{"head_dim": 32, "vocab_size": 8192, "norm_place": "pre", "rope_theta": 10000.0, "attn_scale": 0.177, "bias": "qkv", "parallel_block": false, "init": "uniform", "optimizer": "soap_variant", "learning_rate": 0.00516, "beta1": 0.95, "max_grad_norm": 0.5, "max_seq_len": 256, "train_tokens": 148800000, "max_steps": 4542}
Each number is 500 + 50 x the weight over its row's rms, rounded and kept within 0 to 999. Layers, rows and columns count from 0. Numbers have three digits each. The size before them is the row's rms in percent of the matrix's.

# layer 8 attention query, 96x128, rms 0.125, rows 0-95, columns 0-63
029:484495448394565449463496459548528499465506560471460462514551560526520520517504490504532410421498428367526410540466452456477550364518465535541441525527523484477462441470413416457511518505431544
050:504533575505500449499457547582504470422559428546415595526493508527476463546512549489489474488581577591492461463496544622427436439513591440504430566502456545515559446586477455446479507546580390
069:514510542432507517565484535469433546565397532361510398449468506467528536520499413486495512492424437421492538637548427487524497472544502576487581475541556409486440522417576475499526526490430619
136:498406501481545484496519538479451504568467566419445537528530449413464399503474479509528512446565514474517426540438477515468573452473502596539498556513471517586433506500492519409490524552463495
029:541508529596563453516493492478567481525453485437487540460538448566472431572417483441516543476543448545471567523530537595542499446516529460553444583506446420491527506518566640546543548440558529
046:533479465500537466461494470510519517533567474621518519530512595440501507463498531528410507547433603460548424480476457354472515587575494459506467526475471499469432560468417509475516324468518486
051:497534530470485463418400509518501372447617441553471553495480441531519510513510541519561478490528543635531499360472574460507520469412508449511407435512453634504543479600447564471449447541579433
138:466503577452545455452457518451440518473466460459486490521468510502533467459552500546540499473327440425503490512485447502511536435463463547495369554463459473508610427607487496506529487547514451
118:508480597510462594490528594508492514499513506533484484509450394539486540516506446583531429519470459560496454446428495468544467506542547472410493484514472474541600457440527468507600512328465435
139:495528493493482432484443442544436531483493498546424535441537430538467553504573312447525529442519511614508538529572496448374519507525491513498503567456524476508399594448513414568481510584535500
141:466529486486559476552516475529442519395524534477425524525477569490472502484618573479434491505569502495473485524516505425563557525581411485493480463517429533520475520403451453446439502517523499
125:486468556491615537501598515502479533472476506558489537489407513479538486482578523508461429579528446550487550423459525561487547568498488417460464373523529420564496448528438476518570568487471507
127:581558507575482552510455541519515479550504508533467446548583473475514455597605539471490523563421581502465461530492462450455594534516410512499533542508465552512406458529523560533483446459621552
126:509491446503455591472467574477524462482486420570521540569533517562534480601535422567542409429510505463557543489496527474529540600467511574397419558465494409511461517492476565530469471436558514
120:533461482596449458561406476500483494496441525511477509434473484446463450463586418504558510431506547426407558613461514583401467517464451429534466499426517480543528515498433548463483430500529457
139:535400438562474415462552435458497466518510432407510489543466519503506413517537509565464489531469515475607537515624557453445464524475569494464496475489528624484496445481401482509470483539455508
133:404546538504553399448514425504476483534543505511490523493569447430471447472585442681511428492581537485468442411535510428433458568521455493480589483554478563546537500398495446526515518423519354
130:589450494448573497502505496495408501567541481476400396568468470562542440544506454590548553581499458450472458520457501573545475505467483517538537487444419525488469482505511516464528467614520548
136:554480396527494421465554570498574511498450531469458452433467503482541437503507366440516528583542516580509472479346444451569492488463462429533510564494401446515538460491460594521436470471468480
137:466453486495446501460460504517559454411474438466519554532545526554493616463548401494511409513590442516493504557466449465448476506491575524425580504479467484511473484501467524413563447462569527
127:615519528500469523460506513475530511502464421561473557526528522454585521542436460464364552544460519489482480497534566636544555471478514425553582515551633554452510427510459530502470437521523546
134:438524462540573489495544457532583537518510467475478368538460501508478509517609547501559490455469553544532478516363495420452500508449522490559431505502484506588504512510569526552508499434495493
132:591450543386537436432448511484567504465515572503549523526435462587524428484502486493597517574521491407488488522521552588585507499475477539531495451537501439524452589402556529490431531530523575
126:528524558524489539484464492486494428512546456454420412521515477591507442542551515542484602443430469487545545534501411498419430494495376445464515477490480474545512437466540426497511529523568459
128:530545442480502476466638483554503443504591387351411531452536469491537528438516498425461538444511477431502508461522494528459435489470564576420465545517543466512472485544513541481548496540485552
127:528529449527504517527425451541502514521554473488437521594451515450567470418516396521535445460527541450483567441534427540525507481414483366521518492524477497483514510444444476392515526508525557
122:513415486496601561512516548537496511477476547475478528509425521573479420435544563521435514495460414462568480593541492524362506543486531391497547505499487502362477462469528405433409446457557502
120:467497540469487654464455426519521449449519507458566533471478453430546585552506470536551371450465487438512523504492449557453547419514554569506533475444564471535460503497499465462462556548484502
133:398491414499484512480494498484514468457556500465557569494560489486432494497552533493495429376436465546496493520531474511601476533406521453514495487494571567486457514524548524503473538573480463
122:512588553427605523486538534617458538500481487546478555481474435603537641522587420498425484487413500543469431545523520506599415470500511478536448502520485541446538527475603506491531413453513444
128:514531553460365534494538430451495475393586420507463538458493505526472472452466492552535504481543441509438489512472519441522483528567431432515574580481569475506581548450549415463568505491482544
137:472534442439499565466479463481403509508482500472430537515558561564480482526423506501428407430524549538431537576498498497481479480454521559491590472556445379431533466516529533587473529545510468
056:504421530554438525547575570449482477480481554555472565499468472565504447459418533535487459493469447525467432461510505372586447463469478408553570460453557540507536588478434527498455489472526475
072:470591550454443506482572485532482459428566485525450558511549518506542441556479454454513419483568508559396476424496505552462481464506599452516522552443427536596473482601439501492445517537516437
087:577499481554477529530494522502414548542390568443530494432495565501497513472523427485563523492441438401541532561521450494508512462480495606475558504555526447461431565448544499519573591533419605
084:490422502547564484447493550513460505578487509444407554551564443413469476496511513480567552440535472503531401543474464510438585434473490573522533536504487517581440506474492533440480520504405482
044:503497405608501491512475512541482514468425534393553452477531537466478513462495523459537505361526478494606568559515439404485530415512503421542609477508456500546514488544540617579557538424515467
084:500484543397504452517508503471577490484513463603532534561512527482491526530428522515440498568496615530454474492517532543498415624531541471510406510412464462483518471439451386439472388491523415
103:502553503480419501433493502517540389483632425491508554465570450554507520526550536549535502523492586546600480333450467517486445518469546507566456466463459562492549473549420546462452469510461466
086:440517576482546462488434535476436504486469465469504443504468496437512490469579498525561526467395439394528468513480472487528543470450424527502412576471479469498619455592484466521542491558501493
085:568507571456448591489542546495487541501486523513452438505500450535468510550536399511501457531470483503476486460482487525519463510512603533390441498477461515565601501485544435466633553362469458
086:535503431499458446496472494500426500456494530546442527442540433508507563487580328420547509421509530604534557529566488453395495509528530524468494552442505444526397609458553421577540508570513532
091:489531465441522477547539487499461536457503534472405529552447523525441529491605527451468518477510501509533439488528515456559492577565412485528441500507441563552522527456428410459483527508513505
085:475477547509597489443539508520478468474476475516477523502493519459540473521551531500422470580508430541533615393494536577464527590484468462440485379489495389529493434522469455527573549475439454
091:535543569510506560461464445532557453596498521478543457527580432511482452565591573483493469550401610492489449478495443424447602525513465491517530578552406550485435455542550579520442482500608557
088:523507420577478540492460606464504480495490409611518541604474535577529499582560439546506449433541500467584526498485495491546518542497554533397427533430519378471468551450477520535472494462558505
079:524456466549459489536376480426473486458485512490501528438519476472426465456536456523551527404493528426405572557456540634417427463457458455503440487441495518560514515481442510450490476514506455
080:539392466582459414458551447466480440525530430441514482527477530481519407561505519568439499534480481502539550536632552504444508484464529517423515443471523588488492456473434479508471469527440542
083:426534516466562439438508446464502513499528492519483493488552441457433472433610503664495481474602552477472423425511520426432454602528393493511595474552512569546509482400493470502492510397530376
079:598482502431553500494524519488401532561492476501436414528431466534506441565533407542506530547509443432517412477472486597563490545482536518540490518460465479452427459466496498484529476638476552
082:503470390483471453450564513523531523506455562483469456375479498501569432533443372463525510561533494577442472482346460462553476517474408444534516541502428424448481459492448574481400495488508510
079:465483469524484480464428530492510424445455453482523526513521516549474571423545424515457448461590441535528531584443445464449493515511542547418573511479477483507474450459447526452553434473571550
084:589530557470454525499491566500514515517431436540454520548514519465604513529434426489357587540463495496482489484512554596518540415481536442552494534555655504402477486476492514530486459517537534
090:447541508550561494471517456502557511529534462484493398535436486471513534514576542492576478417463561556572466503355499403461505511481532462565463501525479491530521530508558508578468477408479507
090:568463480383550476439487452458560475448532567494605534548398448602470450502511492471612520548478521383443472481530550550547457506456525570528536466552468497535438600420520523490441527518483556
090:477495526539482514493456532482460457509508428488426443522487446550537446554494525537499653459469383535512560588549410541444406440504374439407509415497516388512519442436540437497482553508550493
084:538536426458457458475652521536476491479521408383396540471515443527537555432500459403492510501467450408455503433516470501463436508515558585442482531500514472561468477522567492484532494579421503
085:503497472540550539475415481551512500522563490436417477603477548388569494437537414509516455505497531520535559438541418528516547467405505374558566515538441532501504496436445524497535496476536540
082:518460535465570555472485503550507466461490513426493512527447476552503397408553569521451516522475509439537439560498524448354538519474560395532548526543509479358528439444496417402415476435588513
090:447466573456470666472479452577496489440535490469553491408453476435592552542473455548506367474450499428450519522484454539462557376498480555545567475510565442511418496461515471463412574550541508
085:434493418451497521518492535461487470432502489450531556445533457473432489497563513480490429401461444556524512540504503505536473522468526437510489469481591576505481480497513478466481507580492459
078:422539548511613537416506505582491495554549500492484555483501468545571642565520452500434483493409470585428460502530556535589428467450466465528450422531491534463552490504592544551528460444504478
083:486498500535398524425487425487454403415595429496513540462511486482510470466461532534480520492539427538474476476459499396499419529574403430493612548457523525508550534494489469485483489500465541
087:505497467442518591443439399498462499474506503471447545500550563556459504542423516537466413457501581513463533509514509531480484447445526578537586495585439427409516438503566566552477544530541469
045:544437540510487489487535505463548463494489547669521474487489517520554562517585572525452529532486505515427548533548437482499536485532431434485547538529533452478485544518405593493491483449518513
091:478526592454478481536477477541590482432459420522459491496492513422517508481465481498439452511500590527421480466524519678444401499533500439465423540550434550519484517476501476500456481495579441
108:527505504562516541527528512455360480546502591417560488433483539576519576508471453518571490518442437404600490502547435351557517531457465537559565577466523448480458504492486514527547610481413552
088:550438481551528439549552554529474552498425593460472527564520433514432467445529452504588545446564475428531431583468437490529592454468528561578482611522512448533520538473499459457500517538422533
055:414452472546560477538531478477486484481534573505536460518502440593493516526579580512560521529571498396446569440535536486473531485448507509581443493538501440501503480512544526426521467565456540
072:510516506422461532527477525500567514528426499480500476471539496371450595419432584491406524576514569500475396513495562502524455690479478471491481512462501574456521521406444439398406409529523461
112:469526581387492478474415503489561442436519413529500549474567511459571499501519500465510483447485567576453604472464488685429449508535494473505411483534472624540469511556490545498444485534542497
098:452559551445556467482509526484445502454459489460497471534457482457462467455570508516542545499424438420531448484437461535473589437482488521485378536411495463530551476632432535559553468469482426
107:497475632529451634473507556534498443459474509540458465508445464411548476490516477507518457517416519595461514486503527553485460537496556474452477440562501528487586494485551557480566541399589462
088:495501522402542478446424482484467531485498486511409560441512474534489519536588397464530496453479492588476583531506445437391577499477477520507474594480521454493431514433532503540552547567522535
084:503535499444519487535503426600480513432511486474437488534524503487518446548614594473456467459542489450520460511582499537570522579550407521520430448560462537600483496487489428453516523538530507
106:471505520502582482496555568474401497434434455584488549491527503530496463451586570490494492535546379513498529534464504630445487524446467519398420419541496364555515449511459508522519491539470468
077:549546542479493577544477563475538493513487521448422390465560526549469424612557458531477491453398511475531475492451453469411575508537375457509508478494460566522362485526525550505521487438637507
099:509572450542521533481487559459559500509513438588483510600454499567553496563541465564512457505539506511696531474479549473563562530493534575388395548512492420500409491449536483567515427471576496
113:514506527569472482521368540396404479464515548550477522449474498506398439477509477511511532465470498488425573516499537607479398516404486430505471427444545502557549510563430548452525511509560463
092:569469461534450557504548484409430489507464502434545485483456532507537443521500463515462527569476522460562532527665535390503388461493601447460497468419518568483529456502473495514500477473477504
091:439555489526593454447532457457536478469555452506538500530549467425488508501520474617521498546564557449532399363484527319443466532510455466540534491576540540535519523465496501519516500454469364
083:514440506432551479461523519513481451516585425438446460546497450522571477591537507565525474464525491488496479509375517615531573445472548540539511473459445494462384478518477514507499467588518514
089:522436393489444432508560520462624516527422506451427498394560506521524429436470435504461544530566528534528414484352432503478503517581432452541545570485427458513530444505434521548479469492445472
086:435467537503455483479452489453539498457438436494501494526564543565528543454533436448549449546548421557500549607442474463443509510474531526462569534557534521538473465533442528404568449521560545
098:598442520454472534473463536538533502533500433553468560582529519435530515533455485503374484491484516480465459489524535599524537480486544466572526535595610581523479459512534509588500437529515492
109:469484478503510512484546441523584561546504445434496391549481458488538532520573495452530479415474553492515492504416485447478529555494481509554464492523549606610491558544575473602507470462480531
095:563498546439515420465428496510530470511502553578518473447423424556463398519453512528581548501488494484524569492479555585566514515456480637485519449573511502506538556459507510434517547537541593
095:520507555478492503507459479430504462472557466524484441529504516547482439552505529550465642451494476491536525549554404478475411461449387465420490423531492388529475418411497507491481502503581505
103:561534539453498480476590485554510473495498452356469466411460441474576528408545480408544468503439520467428574497499535516517517527468503563456508478567487428530512551485591529443543530556475596
091:521480446548535458525458476529526506550500499426503549608491531454606561455477417563533472504512578460494515468514491548485568515397463398504461502503504425547525572495502413412571542475573525
095:496428505546581550497542597571598468460480489505494477480494498564451448482540529552426552505469382468546446536535469544380522578500422525444504553501478583376487540482495480450369507446525530
096:470503546504471611489513404537484444430511503509525492461501485461545560533463430537502482503425511510514512561542430550453506450536575571516572456480463433445438475487525444516412602564418479
093:432529450487502486495478515505485458422537524426534565483561387466442498481539476490495423416425470546451526523537502526525412506431524449528510440497592602538507547580499547472517597569465505
102:507509497397550473527564558484453615494489466585485570520511530540505562568510379435372551485480505509535388526574516497554382468553553506498460473462468482432508539424506404557534439443466406
115:570584459501397486475567463422436509371581474536502501473506534514496428451443446498529517479553444563572453483461486372507454503577464460507546543398505474489567544493461427434497492456430549
092:509544493464444551465506426486384536516468543468481563464510543556493465508467450478471454444546521454439486565576508506542420445467610565524612426548470486481485501543551554624535512519500478
# layer 8 attention key, 32x128, rms 0.132, rows 0-31, columns 0-63
025:463545511531547494497475492564514551462514506544436391553522466439490507513478482487500572505395449420518479458561531545423571610529501525525490442542458565525494509543516487482520386564452489
045:472483551533530528539573474495502504450467467571529410478477480427550505492482429488512457445434544472504476464480485461468471459522510494524462484598471525455389550465486398589556447524472443
087:476477532507542547533499492558496477425427423511530436547429467442532486529507471519497511428461567479527416518483580430448518502532519480554480497599475508467392465480635449593610437517484460
106:451394506460498494480531519495553483503550522535408490544541551493487399510588463577489468459479509409495402461514425523529498487524539540473462535484462402466551571535571469326490444526460542
019:532434504366492527490439440513587482473469458469480463516513495519502564533501489573469449511566555591486502484563581513517445625574458557532504411402552519557474490535458468515504424489543522
043:451506462556459467455510419563530503510549474465482512563491408542548509584490491502475490544583459469508470467519498531466504407551502434536454522500483483508475433533534446633487498603493444
075:488517582466540583446563420500546422479528413505555448485495483442601509559477417477495486450500533511523426449533457436405481418463510475497467570552470510418416446465503425617531476526505455
113:549539525525540476493431488609552475524487516463577456551451479403514492498502452489606512492511528598458545452551465477405489406546512488541497547444506488622523529489424448518523554405448476
105:542454558463525577510515564518491558459464575490462376528431474499431464553582533503480447522421527501452501439590474483507510579529529538448522430430495484417478504477581481411512434492609475
112:489474485451439440495493509505501458522361507478473556443424464592548459584569463465494546520517490528525496485448520497505483464441434550488486565564485464573475480392508558587456492511552556
110:459548516399472531562515532529516440491528567505465480464530530527472438508497495496549528474392507547503503471500501488595515454557490574568477507479517543556499544510536459505480443545476483
107:551558576516543539496608643466428488574525471475465526523505507486518512551571531516551496533487456550463510513340496476465394466535550529480501476542548429500480497518569555472475460566539491
105:419518515483478589492510583471546436490468527512439463487544541471506486517486538475540549455507487542530450508595454489584545449493477402512518462487472517486537531469411501480541461554447522
105:502492407553590514501527491502590460461523478554442458501453578530449458430505525462557450529522482448521453434554475529428488607447442547492458531519530552518424473481506466580490446415485518
105:502455544528537404551427470443446504509407511534434588459501503516473490400585503398466399495455492471448422416503463554501420558433475479451548495427544447631556588491447562439501464560473522
114:542607536652465455467569376505475457498545509523441445483504491525551569558470465451446444543451490487495529513496472505580479485499448502490484585404516558411437473461421477540511460508603487
110:509513453533579443395538580536499481415523473522453425508499436566523454528467519530506423521481531556443387492533555509547505420638498542550461513545570393513482511448495616586507476549512427
106:572511494407420449500585494482466480520502397468462503540525555524542509511398582524543414564521470425427423522475543489451525516505522541494493521508493459478470456500343501497567575668447522
110:536425497498431420553507489559499539573469498607543421527528521525422474521504501497425463486574479480558350521442376484485528458484461502471507444607459539480549402461513495532536475416456411
110:495486503575435489426442483517444484454496513463504569492505479540413524413560474545559436486455521451518493536473521441524577568422445547471492522378500508393435497460470467490495444447494528
103:507486530480626568502493537609394489596496490493505533413467471511458485522500561483501512416453493458565448570447514548539516495475488468534560545458459487592534440561494511486391477495547482
108:499456511522406444469493421483477464468523546562460424486437416515447527498520491455469500542597564508455466464430439492493498560494586563587517450486469503512449530635559528483524470489475513
113:508577473431520541431426468567528573457475525560523461500397510500539498470550553455522529487515526463514550424457478609528517396415476605505537418492456557483598425434448497522558462529497567
104:487487606441445401489439579447490502473502500436556444459453445509497519557472621525468509391604501513488596486624406553564471550489473513527494448519457450541453464462459474482452515518581578
108:505420514378434536450551493480425552536517459387447491440496523521566458386453520501456492590500526471529609417429575453533546544489532527487498579550488471540571643461499403531445507502546491
106:379550465507523451573446487505482445586564502531564447516496533493505563404508511534558481554510531462496539410532498516552526462547489514463547567554496497588498444500523522457497571579602570
103:420450565556558515541538606522491521487530480546471532473444540556492543536556566560476549576480431521469462494515504497364550545536481518532483558500477570522451579509484462473494480565487564
105:460520561436518560449432442452488530516514565412468516481430558485517504427464415534464484560521491581470326554465364604520476541475556535498486540494528461571497474489529449544353525557515559
111:414527483431490463456581495551528457427487534550517439453510535426471463386516587516496448472524553499493542481455507480491473505468588365525541467500534467507461395570478536496523562530618549
105:547469465342478508493496444593494502560551442577489549460488449565511436521460453536558480529471545526568451459527595463502504555594535511410506499435478478534487477507481579606522517467444557
107:518505453512546441500541540455469589500418539393489440506533526490496474466564527463469492378545474562486511441537580506524566453420459513516561541450556435513426506476459518462517568544563462
111:536533598520477516434537555478514463520427550476492535537500557543458434408503484517544531387518515449414470593565576579561524539524530496576482478574509625481493463534460454539483516436470454
# layer 8 attention value, 32x128, rms 0.263, rows 0-21, columns 0-63
101:539417466519520490498556610425580495563537507502545491534418517443404441581477520524520430512448546607473532498441513451582503466444511533543459487504402452454462466431468573524490554513482545
098:531446421484509527483401555497583512551513435510499549467538539429476465461441422511522576405477550541472511522539441499511489493501538625439572514465463557469466533503451516552499484644527406
098:431589476466508513506454529531517508680539569558440514575536489515601484473484476535489410419530408514379536449446488490459453578439563462500514529524446512412523500403506482486583435506514502
102:427547500484549582530494572585528501448584386511682538437463465610460503444443542510474458506564459514531483539489534496562522501439507483527533508505452469507513559458486376493564499527456456
103:487500529476383548506488522428526450477531456483597491487556492537465459605524423507584441435538467442404491488500512559553360578431454426490560501453578473473511484481574580509502410533461495
103:498454530470539517498512465482437471493500501468456484496543477565420486471508561470538449531357475506448480587533477554396426488475578583544550493486376505507452457482452496512522534521554452
095:489559496521431442507546497557520503508461490495547551455552492447482437470521599399519578512377438462461504443536545527494444472445573521577403504511466589475532514499607445565410438556433590
092:619559438485422532517438487556548472537534471489540526497498519413420507460563494495527515501474502552522443517493557566502568498505512487540536513522554537388350555559459541546503483495589518
094:478480487477515565498467406495504518487555435471503506507468408498599498467518559451438451528448484545488493602592451506634551522512492451474444484496579492449538492535534544533493470598533364
096:469500552478419584510540590522511487557496619552522482429501446497486630465471463358418579561562516506444456463499515486496527484570500538387431569465549500477512488477523564454500598513518524
102:455481471521537520540489446592390463522560402456405503514498463470486451522582587528503557435556521488443461445576482466444574526510458517471633483501570540501524451542522472609486553601484446
099:546446556482504536495616503444493445488555513526562599474412441379504478487534502596502419479543490373468513493440490517454500380531520560495489432483578578498495473429472489458539516496531497
098:514590443526523462530595424443457498490646552488497502418512537521392492453463467419485524478533545513516484521486487441433414533472570463561484438511417530531479508323541466518502477596545482
101:543502508473493531502527534550532474483503504470359600495531482472494599456476535472469480447523506477502537474607468437581433437506579455477539560494506527488497539542589463496574517425487554
098:492422502500495468526507531558443514537548521482435522538552446472528366474426533392561511477571507436525497523552463463426499458477531462513374600501432530448389446470469467474455436506506480
103:519484532477555502479493509507573526549504536468529443527448501514465508383554497475599501530556466436431523543464513435511416533606514469524545443436427531489469482428542525516506482451548457
095:330601497494534476500475511534547471553551485503415487487503493522422664489600534492500415486474542464496530526477536560461507439467484572586495447482509478517541448471510427487446526426509421
103:541496522500430562483436441430465517553514623526531506442540557473443500558396567481547452402489484455533553415511520566399629507545535486537424463499561350456496518493499432545461540505503460
100:436481448488508478488461436506567472477619516507579511575478634493431445456498537414449580536475456549469504514499530513542447473586520505368539492499623491521505478495525547502560532564493630
098:486512510519497556486450486516434486492493467505418501469493505543486532567462638607535508545484495434526522579474468482482440542472479439542505525463443568578578489365519540466561581480514556
106:517495507472445537501427489542538516448467411500519485524545549469451580482519445521499474397458431537359480477441499365501586471531468497458475510512422395588509509517568464536554497552559456
102:454556518567465502507531489541526484445451529490545599500616444525477494565548521514543428452644547603461554528483488473470512527550560542423550500507551434531427592342435486546449425453481527
# layer 8 attention output (transposed), 96x128, rms 0.262, rows 0-21,32-52,64-84, columns 0-63
122:460521473509523576499520431560487437468522488481540522503509568506534356523536526447503434453528472371415515570465488530491532531542442539474523556491496471557461496462481538458493565512522601
132:450527523427369463485510534547521575491499402452523542486497530437470491491436558500458568554419517547528551477482518529508583513533569540548551453521522342497503532506597465413512465503458521
126:507452431467507597523525477494493440461521545567564455507507505508545483445456467463544459499486614457559495500523554547399433483514510506511657476460479497468434486386487502486542570501438453
142:492468484513422543529533457515493533403532551432427491480505491556586500556407456548562503441513504463457506420442529546434495538506535543513436519491477457449449560457539512419547399520486507
135:457525487481507378531433567448458527506427479406508384531391488484505517513496472522532452471589526407457553451502474573460465465588449548449488497493524531458403480378447403520477561569494435
128:458458449649371579552441569420511507425451512512493510514536523437490554485584521484522440489528531458598538492449449544459564425481474548548474464476507453580442497411617457457430490480518434
132:542579511486510480410571457487454515502444486575594436501527550505479418425455530458502531570541559467466466549407481520550450560487495493498542467499375608581422461407489538530476411485453542
134:496488386581493463570501558452516504493527517565478497497528490442640496535466406467497407445545450517564438563433421495429525411504496509411464483547438523567470527516502573440569488557496486
132:552409514498440495485537565405530465526525495552566547528566485426467425602610531491502483534502531557471587532421470537479510475502498496483553552410554437459418517441473475491443431552498483
135:532517563560466529539499400477560525533472503424519535512462539531500446546654426446542496402503482413598480444397457480498476495604490436500494563471512379464551497517530529509549462520463511
133:503524534551393434525531476586533477558527486470463513498456423436547460442590485464541452489480478622493524466554534508419506451504375532561468497481465547464551554487465552493503581561546577
135:483435442432419462492517509459462465472514481562596543550533451472584509414494544471502491483523496463426544517496572523558511500576534419460460465548487583480474544484543512559488418630485489
130:524511470405435536466513529478520578495594498431555520469493512468456507478477467502525484505455470497447524524486498480533451535570422546448524461459517525494497460491529495406467544481475536
131:460513591553492537585617423543443495528425396646431513452480464475476458493541443539538504575584519543534495444544473511546453487558592509547523529463420499484513449511537532536484511542403406
133:506507497405518422517480491539476500479475553473521422551531521443495508527418561491591472494489575500554589558412509514524503475499533618501480547435599574506548524539517493535510534576428520
140:477490598542546501500452508476497568488508528470444408508542440469405558447475404466488508493505523539507447501449524557477529491479446443524589524530497592426579500508565566462418511373447556
136:485476406532427501517471419530551455457548454426458496499478424553414463525582503466536490431508459482414509433473488557426512623483511605555478472563447596599471467527414559530559519564481387
126:545450482483464505440473471571503518492508592515481484537520603527517469539390565569411536546444537420413513535491484441475430446530451432607524578518509442474456476401494599504468581561545493
133:480389447507511450504515498506503450546480438492451542494504397569473486448401516512434449494618394404542508524503492531497565491496524517520605449429535470464443540621471457484484513423453450
128:435509544491490471570538469494512479573494510559491461486504558624461471552525591526548425465487508455470521460514499576478446537458503561487523522484520585585452465502450496507507606539475514
127:523499408487446437497489525544497455550547480450571479489513587624514583525427403492432567513542513515519465625468562526480562524561504467444508468479441441451552477520537578507428516547527494
129:555619506516505537462528622484517436513444531530499429523481544608439491484533435492476365558485522487390433470502471363435565482510633553454558481457540523459545500518492455513531494549503455
088:430462507466500598521528460569568451492479487473553469516497606455478391534503496492463501432554517374408523537533462528549505474512445490515498500459462488502424530479449498526418526443538587
084:464531562490362414480544538498483581486460397464538538490514507526469471523483575540469507497446504504555517487524527526521561514553527600521497467522445487512546523494549455427513444563424453
080:433454420482528569482551481478489476489585578514536450555497478498546519484442474487619560521485553516492494551553574565477425486532494534523559545471535487450410524392573488520526563520457450
084:429483466533431587425568430461552546373513540497418511482454509593557434547420452558542483433551517468577485406496563509423530524463472524456430480488487449421411538508525482444554415489483502
085:422531477516419438510436530517458562482438528380464384577373508499515448562487480509472511534562457405496520485484512539490483490594451469453506556483518575459371448442416429544485518585503443
087:387447457699404559521512517392497534461472521485468523480549508414475586496538566439464476534469503464550553472493501535479511442481446563526548482513495465552483517429612510486394472502596463
082:542562549453497480491542500481437503515449501574586428476500574509502386414467562500480587604544499489436464540413507478548423531454548560531534505506426586558414503449496522548513413480476585
083:447461411500561454540544543520430593507539526559478550516538463517582481521451420531508491451550496508541342569461425557446518445479524481453507408493447455443484519504494522503504491482453534
097:533463535507479466478578557380545506526560539510527568567522483495493437539610555462535424519451543507468560530482480482520512481476454526472527487449524416434455527392507505481476425557554466
083:459421523606483503514410470516553523540443515442549571422412532514498510518578444489483555469551530444546509440387506530495532491529540446450441515552514409470592499542464556467484531561434587
078:494537498496448431507520483631490541518585473500456527554442463386585495451596463458527453539479545617518486492564529504471508474533360556589499500446494503449595529440464458507509534504571529
090:468392479451380420490567460473500500551570441533556530526501474503546482396470531488455441502546483443437505541480566521556465491536547385501459506564521624499474521498534467565492430578518459
080:545526448526492496517537509473535521520601527459545492492548518452489532428512549494516421469464431430494537531520454484592492659546436620464545456463486574509517479497409495446475520491456489
082:481488602512554552658527527548437485490461390586451496441507510447466479500549414570497508547568485600466452442558499558510442444504514464602540510427422467553457530566522560565498516529507462
081:529547451454492452387423518506518583494542523507488440464500549488482522535437594448513504489469617541560514525468482494490558441466525561479552483490581576517461510514510459534533521483449539
081:486487562593537514536409541485521489419553474462432424467560473540407590436509406519507476469574474554478460480441493552478516495446465458528522548515458628456577486463575547532485500459451521
083:495524478518416485443459372501570558484465415478510453520501421634440483471547430526464507462545515557465572500493424539479494608525548505544532463519456553545510433517451491587499520474526460
079:549500443546480528478503558578511503483495575483414488515506531495535469529412585539411503536448478381396552545537459420445476436537469504617548542504517418513447533430514586494531590615482493
079:492427472538489414496534471515494452472501426407451542446503412504520450432432502549450417496616506469528540484458467545456517472502513565520484520511522475469472546605471426473445543412510516
082:447504492473497550491494558490491579544496487498472483453439541598458463480469612603539457449491539518497542457589530569516525507442484508514516564484531568568462450480408482464531615575448474
082:478539386507475451522450508502518443538525504437556490518495580521503591556470465544491536515605536534542498544465499451481553517557531505459572433527459451499547412525566503506476483562474474
070:406486481443547435459452472473439469497520583428541464477522487494479416551472474467471481530514410563470558476507494495457460605535515557484552545603640467481519490477585500403549626559506485
076:454462547454469485435412520507460565515454527551483529478477469474511426478482555446492489541464576525465540488465530529487451453464503510489612526504529406500541504531521566456513608532540590
083:599434500418412623474490528459475501438476498560605476468534488470532520427530516531428506511487618470553486512547507476528478476520557460574669450569481514491530400459487574513596434459526493
071:600470500509537495474504490569425464420530504421431538550470452509506538489454452475518499503522569410440517512480513520509551585353509563497488405502409440488594582473455522517506520572536445
084:448531513453604475506549554474589499460563482463533386475527452466549510485396572493479483467475505453484502469485437548487552496503572585500462561430447441486552532438528461470532520518451482
074:573531498418478537442504529503474517532510510506575423570499501517570526463627465546546443476533434597558513546408427502503545399517535527471455542411543487543462559450562518423465547440393398
074:460544482477477544396638495438475490550557447544497430518505427536477505552460501464534561486548493486531480514537439472443504511574394511465446483476489489597504468518526505551462504558452512
076:470515537553446500527446437502484474462526570513538373444573505469549530495507438439482436546505468507590438541466478413508471523556442430486489541510559533532482444467518564417547454494517522
082:530509511484527505457550425588524385460492492571519533465542532544492511527455440551495442531494572498569501500449478619483482517593493441572492505466400512465484343571506374477492456567461529
079:516554528498533517321562483442457409503553548440498442538505499485508527511533444461557475469449422463567458464466490481628495519555473490440523538432483475518515485501607576514552468542507427
077:406487558447392543520536512376527513610456523454514497471537494588446536530484425529506508587499480523460595535478496499506520511465471562543458439472513455458421539524537566538541520528356634
067:437485474447481528466444569494411458489502599539468470537525460540617546552496441398540539520492458522532548461419555529521553526601579533454503418522528470422448510562497543589474580527518559
075:487527482376434541489543506556572476498455493548444470517477491480433458556478500486501516458435459573502486491476480570423510420599488479482454615559485520462432494555525485424486560444499494
075:483496512592475445495567490454444471515445463617511520449490488490470457528495533460482422502552450479542540573572533526470479577468494622464482477608494512547527489465522438524522503524433416
077:501556540488521463538573531555455430505467483470509481518499556443472555466415503506503444459505599441510544550486440508552452523475480450471508412458470491466596527485449438521554429494485574
079:435482485512528531481450561415514499478466537583500523509482505383499520560492460420487542470438480477446593521480519558489547442535484552469589521510469567488578603471448510452471503534510477
071:575478467520487491360522489568525418442486505408440554485471524345419495488529570493521501491461593566463455488402552542475508509604569488531503436607431552489517489464547495479468511451497446
078:551507514464410467529476411536540519507499519527515543473464611587508460472444434526510525539533579555420468517487572490470507551559481504532433538646521477508467468460461499470433581486551556
077:551486527534452534457486546566533504587521437565469494494466455513531513464437470552506553552556474493476526595549470505505658536476525455554591437446516488446465535472506540535461439453501431
075:399551492526514505488465419484490367507457556617565522560515465498518533516492551436588551527456486463476568509457475560472474499556528543433455554544489484545579454603497494488420457513548557
077:538547560516471408445471506549528414488473489471536524502454555516545533556441441497484495362525483501436479597588522520387457472558501454510426538534465427498496503462555443490438509456515483